python train.py --parallel_block=false --decay_shape="linear" --max_steps=2591
Each number is 128 + 32 x the weight over its row's rms, rounded and kept within 0 to 255. Layers, rows and columns count from 0. Numbers have three digits each. The size before them is the row's rms in percent of the matrix's.

# down: layer 7 MLP down (transposed), 896x224, rms 0.104, rows 587-601, columns 0-223
# up: layer 7 MLP up, 896x224, rms 0.104, rows 588-601, columns 0-223
down587 103:150159148086122127172122138101153148162140149086071155107131151113151101122144079109174182158137152096107075135110154116190105127125143081152093157207181167141101120144109138110114188128130082117105065081130138141154124160100143154077093115119091104082089121118148099128096123145097162081158122135107181133133136105113093088145126116121118200117152175142087122074119116056081150107130200135122092081118158175188149086134131111135110162121101092174134158191148113235106084108196154125123107159109112102142114131103134118111125124109139186136142125158108161125148069143163170151074090128097123097133047114188126104119060093177137152114164116151175134124061118157150168113205
up588 104:132137172119109118101156107084157102149072128142139137170111108125155157131061151145137170099090135145161173134135157113087148150140160110154125127166144128050100156113108127109141099178062196080122142135168159086121122103156136112140155149130104136098138162191091147122170113180170120185146131131179119117125094088188112134132101140051115172213110061143182130148131169121150105099142126179157141197194107110084096134130133181100134100155157187085121114072101119140230121145103143086128116161107112093151199176160147129129119102196127147113116148135100084143170155191124036142142099143123103106143153128159111132134074086150102105090136081135135144169120135125097159103181
down588 105:162163059164155140158127064160103134091118143148143082196101082088097173184071089157159141132143094145166107171117150191106116180128173120126088082085149140117147155116095122139155077104159113136099066173108092151089160110084152100042130134172134145128086133057165099149131181189137141157140141158114131123110146136155125150139127135062126150112142181148115132127107149056122157145087166116067171132120093150133104119231160102145177123111116108112127096096117129163110148137121169144105111070155161157150112133124128125192126106051088141111117133151111112117134088148107137191155152132100144099155098078182101141144062127077108159146120142178123184109095208110122130150135
up589 109:183087032174136083075114100144140122153104165161087086109145086094132098125090115178116176124154106112138153120092174148128140086164142066141145149068174175122130170218172164135084133106109082111145097162142135092161104195135176115124115192142150135112160153114150109154178091115175076143134133109145140123063092109118152173118159103134111115079134178206132091136129124190167140101146141116110132106159141123172140158131124127184146121159138123127131067158073084147083156125085087100058168076078129119188087106114113129118154142128090099166129128104114092115111123150115109147158154159169147115133163134167188130152069155082140103106089127126172082113160069118154117105074
down589 106:123115130112119119144148102155175112182129118082137184097096197128158123109113138136130118143107124114172080105134067093163124087075084146065185107153073098160161111151078081123127179140180081137108139115136200125069142096106112144143153087146112152117157077139115102105159120139108117119163068116113123147187105111158128124064061108077128171157131134107147188132169127094169117124136134158060102105141037165111129060106088114096155173123088093167092157115145100165192154108136162145195119168141164170120147180069091162137140166123163178106166131119106085109118090180199117104108090090146109141077091055123107159118145143141128107130092109119079148143134124101139110141152
up590 102:139125143137115153114170094109076204166064058097171176120133117096059148098075110171112100141126144117156187110183138082091155144118123166156156103120141121146110130089105145173096099153130133116105155132124123146188119168133102082062133105126102109099116103166190050102135187103110084127116115102106107073099179113123099050103172137122133131072124142123141157104166120122145053127143120131137137147132116091131159101080149145100126137189129089087133091059106114172160152136198102149101090190107152117162160188185167147073160093169140130141102108153073146178124198120089109180151152164153126129170162141099151116092095173086129128148159102172162118119162113131172110129139
down590 099:101094109184161105140159115144160114120121183099075089143100128149133096091172093134139187139142159100126120117087090185155108133148101155124149131136107043130160101108155152065154168146151080064144127118111137137046160128111058130152091130083141142179160124169084165129091100148119156162078142130187131170212131107059153129139123172073149093129212155076169145186070180132086107113106111113130170099145129157124127118131158108136087126071145145142150105128106115155110117117098164182156122082100112191104169105146131161146080137112145136166164126102125128133118121082123149120085124119102209172128156132153108159189180162137094137126108116165172137143160120040115156091144
up591 099:166110127168164167110126134098100114121159123187118104131145126120151141083116085109061136174037131113101120139077169144125141210147106095123111136178129134114088144148123166122148121043142127073146090166162168107112146116108077114105187126104115129151130196131163141108164112126121105121116129132135153101187115171090176160208176142146092126104129109118112142187129118152154159094147154182156105141113114085120137071108134148140109132108120119142092127096171094115171159170128181103134136115092169163142109089167131124125122164199163090139111077127163108092104095171148128151138158067140087113156161160159088112125104123124127090131067156101080154146189108125085041206024
down591 099:093127121183066060135115147111117177144137082096128154078132128145072103135168188089131117141180149174141126176123063159076125092127206109187139069128124115130141105119118073179101089134073126130096190183102165142120126080133164125097104135159102098117119132096099155148089163073090107148130140154148128136117123118075145118126074109051105103154143112094149079109129160115129149080160209104166120143142120075154151100125122098104177092089139104126124160160115177129095146127135183143144106140159137106141093105100078137112108117083142191140107158129123132214132111099115121122166146144157163107110150165123184111103089081120157166104150190141117134116080104111135247095081
up592 049:182097101099150114071137133138128078148139153083065123103137163130063115148099077118092087144136085129093160118069120126185196098069125107085101161103089101134151164100110089083080128081112181161104182158196160103158094121182098142128114087100118145132071119114111187112110150122157161138092147182088102085142107124142136110147105142112144115141141118193152192144132174060108127075124158136095159116151110102154096154109133127159162104130160129146136138083121153136115146159093127195128076028140122153137142166105108122181116122113184077132152121139131167109094118141055126150153130132135156189082131166158104110122126062157124178096207148057170158161109111118151111112130
down592 072:127170137128129141148117151119144156130137097033166121082140104113129150126101179202091126111090139202183166149135131103098006096183069130128161099175166150129093098113135151107152120138101096166139129113089136144154142179077139156151102139151172111160117104142132109105141116141139139156159186135147126178138071070101146151166100109142083113119146102120106166076090155170145128195093100106116105102088110135089139108130140167075117127106139093074117118130047088128113130084189097031127148191106146124123119115117127114110110078130091131084120141046148135154160131148130118105072127158154132090180133166122135203182151186125125094139077146163133099134158159121116151163123
up593 108:157109103103046106090125125209157132142101143176111127144157123102161098093153185089125132117131113207138147137120056145063076121153146092104152141105097133096120089150185129121155129123095073098090100094121167122163124147119167086104173140134170125074106136156133091090102191164168134133117114120096143137128076066110103096110166139065157165152140130143127096092109162148123172126138120170079135103130126093124082072084158216129156077118155109156183175108171088122128073071097046170112090114135144117125121107142133150172125172083140138171165150162133097152138149149130172170118076161105129169157107079116113113157089145209091091085140118116166189132122118159106100134138
down593 107:181103156096126088114196160122106125132156116106140142105140160138155121099114136117130108125133126095128122116109189174129095142195110121097141136138197089235134154102049183116160162114123170128190097121116124158120117131183087086080163096123129136164117138112183145122121128179100169153111090105157184123143087171087149086142084204145119135088069099122089133136161153138184122178138150118157105167137146175123126166189089125088098153157123186125104078128196110141135150149108166192120142153088112105131111101113080087118108111115130108146083073104172146090115134118188068131137176109169104111142093146135139119148164082137078087121141098097230123149126134065112130084106
up594 097:125109131113095140178194133164121201153132138134148147152173126207134154129188144077148157097104120098108106136113176111139056124146159116162150132131122117182079105139093074109131123136167083147189045067155102121168097078139131104109131138141151097019145081170139101108121141129134173107140114110124082159115086178130100052148098124092138156093100141160115092100074154128156080140092119105139126136120148136175136105113114174089071119105162122142129144213110094131095163191075131168133137083115118104119207136144139147054114147098098129101066153122110098117149163162147095120123101149125140115103122107104110161195101105123124103125080122160167160117063124115107196146169
down594 099:103139123152087138187116161156106134132109110135128107122104179065071100094094069084072144201174148121143120090091136183123165114101160133126132119113167167178161115116164156127127113160080167101147192130102143138131180148155125153152106123106145122226107150124098115112194186148105097108135135195110175081154129087129138159128095166137166134120127091137120135116160111156173146104108139197124118090155128135110105141151101144140207147174121183110163150168116150133150116106161153106151133098153132168089104128109120164175136114187140099138197115151053132141158177114133179151158157106096188108125098152154130124044117142150181163100149198128095097124147119183181093192186
up595 104:132122129142146109151107117142141182168134130102084092139130192159151133070136155101118112153172100105112140100142078173149167181148098126097100156109110142132170082147153092045117172184162201165136182158111079113103109132085152127129151166118076123122144131147151093111116120122088153163147176116138166178081111127225150179124134136150155087086143102112199130172099092138109117107106122148071180058096092128213076140093158114130158099153183131151110143146125145102139077083157109107115177137136085118118155151174144106087123145132098128152165096139163127152157128202036129151123097120110112170168146124132082080092176125076161155133115083103114064174126116147131113084117
down595 108:152167130152155161096124098098113075036072182042126077137098111182193184163121124115126128103125081161141160176112097147073156069140150153114132126138081085139116154124140066164112083130113116136116077096115141148176140146158128124150100061146135069116160114125166127156188098121117093159123145144178124117141102113133107187067165114082105141162093145196125102134137156163175049145136111149166140102151160158079177177149093086108084155110139133083099093174081141156097141095148106118108100091128140147122132163101174141179119152103161143099176143123196119136163119123054130159097122121104185086134156073089151161141102132126123077126159112048146119152107106141136122134138
up596 095:133113121118086097116160128080109103131124172150171099112070163153108156116157140077135164177109115213154134134156146108112166160123108126098118119153142128122127200138099069159097136162112153120102120132087119136174118160172130114068127119155139091173134115157101181124091101180080112129084128146106096192095095137142146203189154117097097160121083104175160180116079124042123160151115150138139082157088041163149087164180119105124120175119147149156059130139098080124118154083105143172149186132089137158095166148170079124158199124079182124159107109097106125109105167133112070136163141140158089214145142140102145122088139116113156142126135084076126122182110092139103133165164
down596 095:123082123227168138222168153131146133145091094115113160146119145151094159125077129146090144144149134097124103181144099114108149106184133183127101131125122070121105125125097094120121163131098141122184075140066125183134165109130149102084131172131087062148087107080140075167159133178137069181148147121143105113156128155068129138130103121122181123172147076138190097167120134164153127130155139099098114165128166111159125093164126145114128111111122142088106105109099118109170114083100142146083103161108100124140156158125172109124153098140106178091131169089146094161144100095123113165114140080057131078154096106178186125116057147150123181143206098189129146108095170145092083030124
up597 098:158100128179156135117058162139161132105141165078168107160173138199123124072142097134146145127158088204078151214106109173116101122137120146103176153126148142107134134125147120115177101137120126114144125147118109205109157120094142088076168131123096118136152114140076154124093080118106094147146071146172081105167096148139177136090163122100149109131155158130115144070134097114049069147069127156191085103109185137124167111113136165076137140147110160146136139178082144162159117102114144130116112152163136181103137140220158175119104108061144093097131127134097078118123114076113093080183064163102097184171163150139119117106157115128123143136128088152159145097172101115155151088043
down597 102:154128162069174103116130113090194114147130096176173120116045113118211089190130151155141198133179177036158131109154186101128134143090130137162081146088145106133133109112159126148084117144121105119112079100112089113152131129214162133113136086169131193097106133129116149054136117172162142131155130149077085124111127080088148189102186139137079122154125094166143174141134143159139160126171135125155138100121129148123109124112130131128110042130163125050143103091098151106097136127079104130129134156150168098091128165121149138147211175133120093099127095177109094134110077147153136086057143069147116104105099076168103187126111117112097156142123067127116100097140125142116106080138
up598 102:163141149132156157106165060118134119176185175132104140093105181094123129127089133096164138131123174107128178129112094145080112117128135087127152091144175110164113177117097133096156146180115120170109119150136090132105129154141080115107163148077141179101118120103177165126145142185171102137074156064128178148128130163163124120172206126106112193153134064111067185133103125099093159170054172172127087140082123082148113148111187170087105103102190133119126070128149123122133140135118122140138101157177115103171142169087135184126145122053160104201189094132118108118141148096053106078161116101124104105121142115104138110128187141118077071151155154132137146082116143188111149183174
down598 094:130218092109127147156094186131119114118127152116071154139206089107144160131087165110130098104108115109141100138139182123136100165112108099135108104101137106117097158133173099191114130098161127088132095112157128097159127138094203191145132102100174080139111091166090106124096109134157090086155096131113091135149136124120173172062094145160113121146105099090202099131181142136131106103182161134109166123184146175106155107130127178175138184124125123067079210108103135123124085095157131142140151071105130105120113128195122116135134147137137181134128095080135106174055053136149124185092164086136111159177070078125103167134126180115095129051156101133103116099133092062172136138117
up599 104:145099187111095138064088104074113158175126199103198165163106099143096082110081086120102133154123136128087122078103098128160050173148104157196076152119131139110157149144101147120141138138142172121148123144124125099134145212136059101108112095080167174128108132058122168111135155130116087127152127137130161139101131122166114080159180123084160112204119181100112073110143197200065120091136155163100089093132157113121117168173095161094145146169141167150137107130101081099130157136108134071146078125173145143081127125135117183117115148138144100137151149096142074079081067141131153096109168157133157144143116161124142122163123124078146088194084161160150137159169167155136135165157
down599 100:100115127127143154186145150173146091119139061111067128115102124122197218146118158103113107043144105141148108122111177119113156079054176069129126152139133117137116108074157092131070067115063069152123117085120096132113054130168133171174111171170102134131135119187123129103133095103138131118125147143121079122181123169144145155125110131130141117084105119153102156163098053081195137138068146127156120186112107158140154153130147128143098157120144163118121109099146133133132112124155133145093146149121162113150080124144099072142172085122116155103109088135088124153189186123125152133151089135189088090086140177109098114085134149178141141098181054095114109100122047134063083154098
up600 109:126186128104045072103105138133104168154054118106107128144092101099086144124156094124148131173175173131129110098140127180155126132148109148118168164148121154150101124137144065096152122083133165137131075129088167146134145136143084162188122079150137170120134099073080170166133165103155136144116155106140119171138131149150162151186117124122072119173096168154138093163110144147169129132124097118151114107185200145167125104185138106142155122106135146096174108099155088144136148181113150163051165037156154153139099131110152178121057097127108032120155147111137166100148198119083087152149160151097170115135153131146162164135152086134101078175063097088109116095133178108169094082091
down600 110:147139111185155140126066160164127121137216102119079080147158161084072177148146144134101181133152105122103083116154104146125120172147119137100110065130179096188129130111167147155143116053166211129152147141167143103099155111136150137089115139139122142114184109148122070085106155096106089151133122096144118186108138073166106103143131162178120108177072168084114056141120117155161098085054087060098173098169127162102134105172181147115159144187111090138096075180144137110116119107119138133150146111166123135092215157106122147177060174195151141107138120132131148106111161155144144176081101118114132138144133119155088113109112100142091121060143094132177100107110130099083155135113
up601 101:145122146128094088145125118171128147097199113123095136102179137118077162202121135123095125120149130090129217162113154112088095134155123148119144099102130140058175052160114117152130034100165161084120153131161201077097151131129126163138140149098085135073117105071118090135112115084160152104136152097127117076080085145080206155092130123129095150098130171120150107099139135143176119181141173059133167103189068105161101145156138150131159118107131167131191052103081174144080148145137148111124128141142160162192132117182111107109166099105112083104127130151181160115114145103172096113135158121132151106095151100203132121128096162105147176205118091104123115128100127143134103173132
down601 096:161152098214059148077156122094185152157092131153158198115162116107178118126184141080182116137122160103157109088130096125161132127145157134175131082191165122158064149121044106150146149119133151159105087082105103150132122164134126105167142161069181103130162138118130181124051142199097154170139104130169163144145137187208127105156137128106120137143104139174137156160094141100143150087067164148121129146102186179109154108134088128117131149181110124130074180139137077123153180145121159140120151142103153116128137135045153161170155076123152142163136129091167119090117113140100082131107058183099145094215113132124147142140128135133161101119149170115173147151133096119169154134113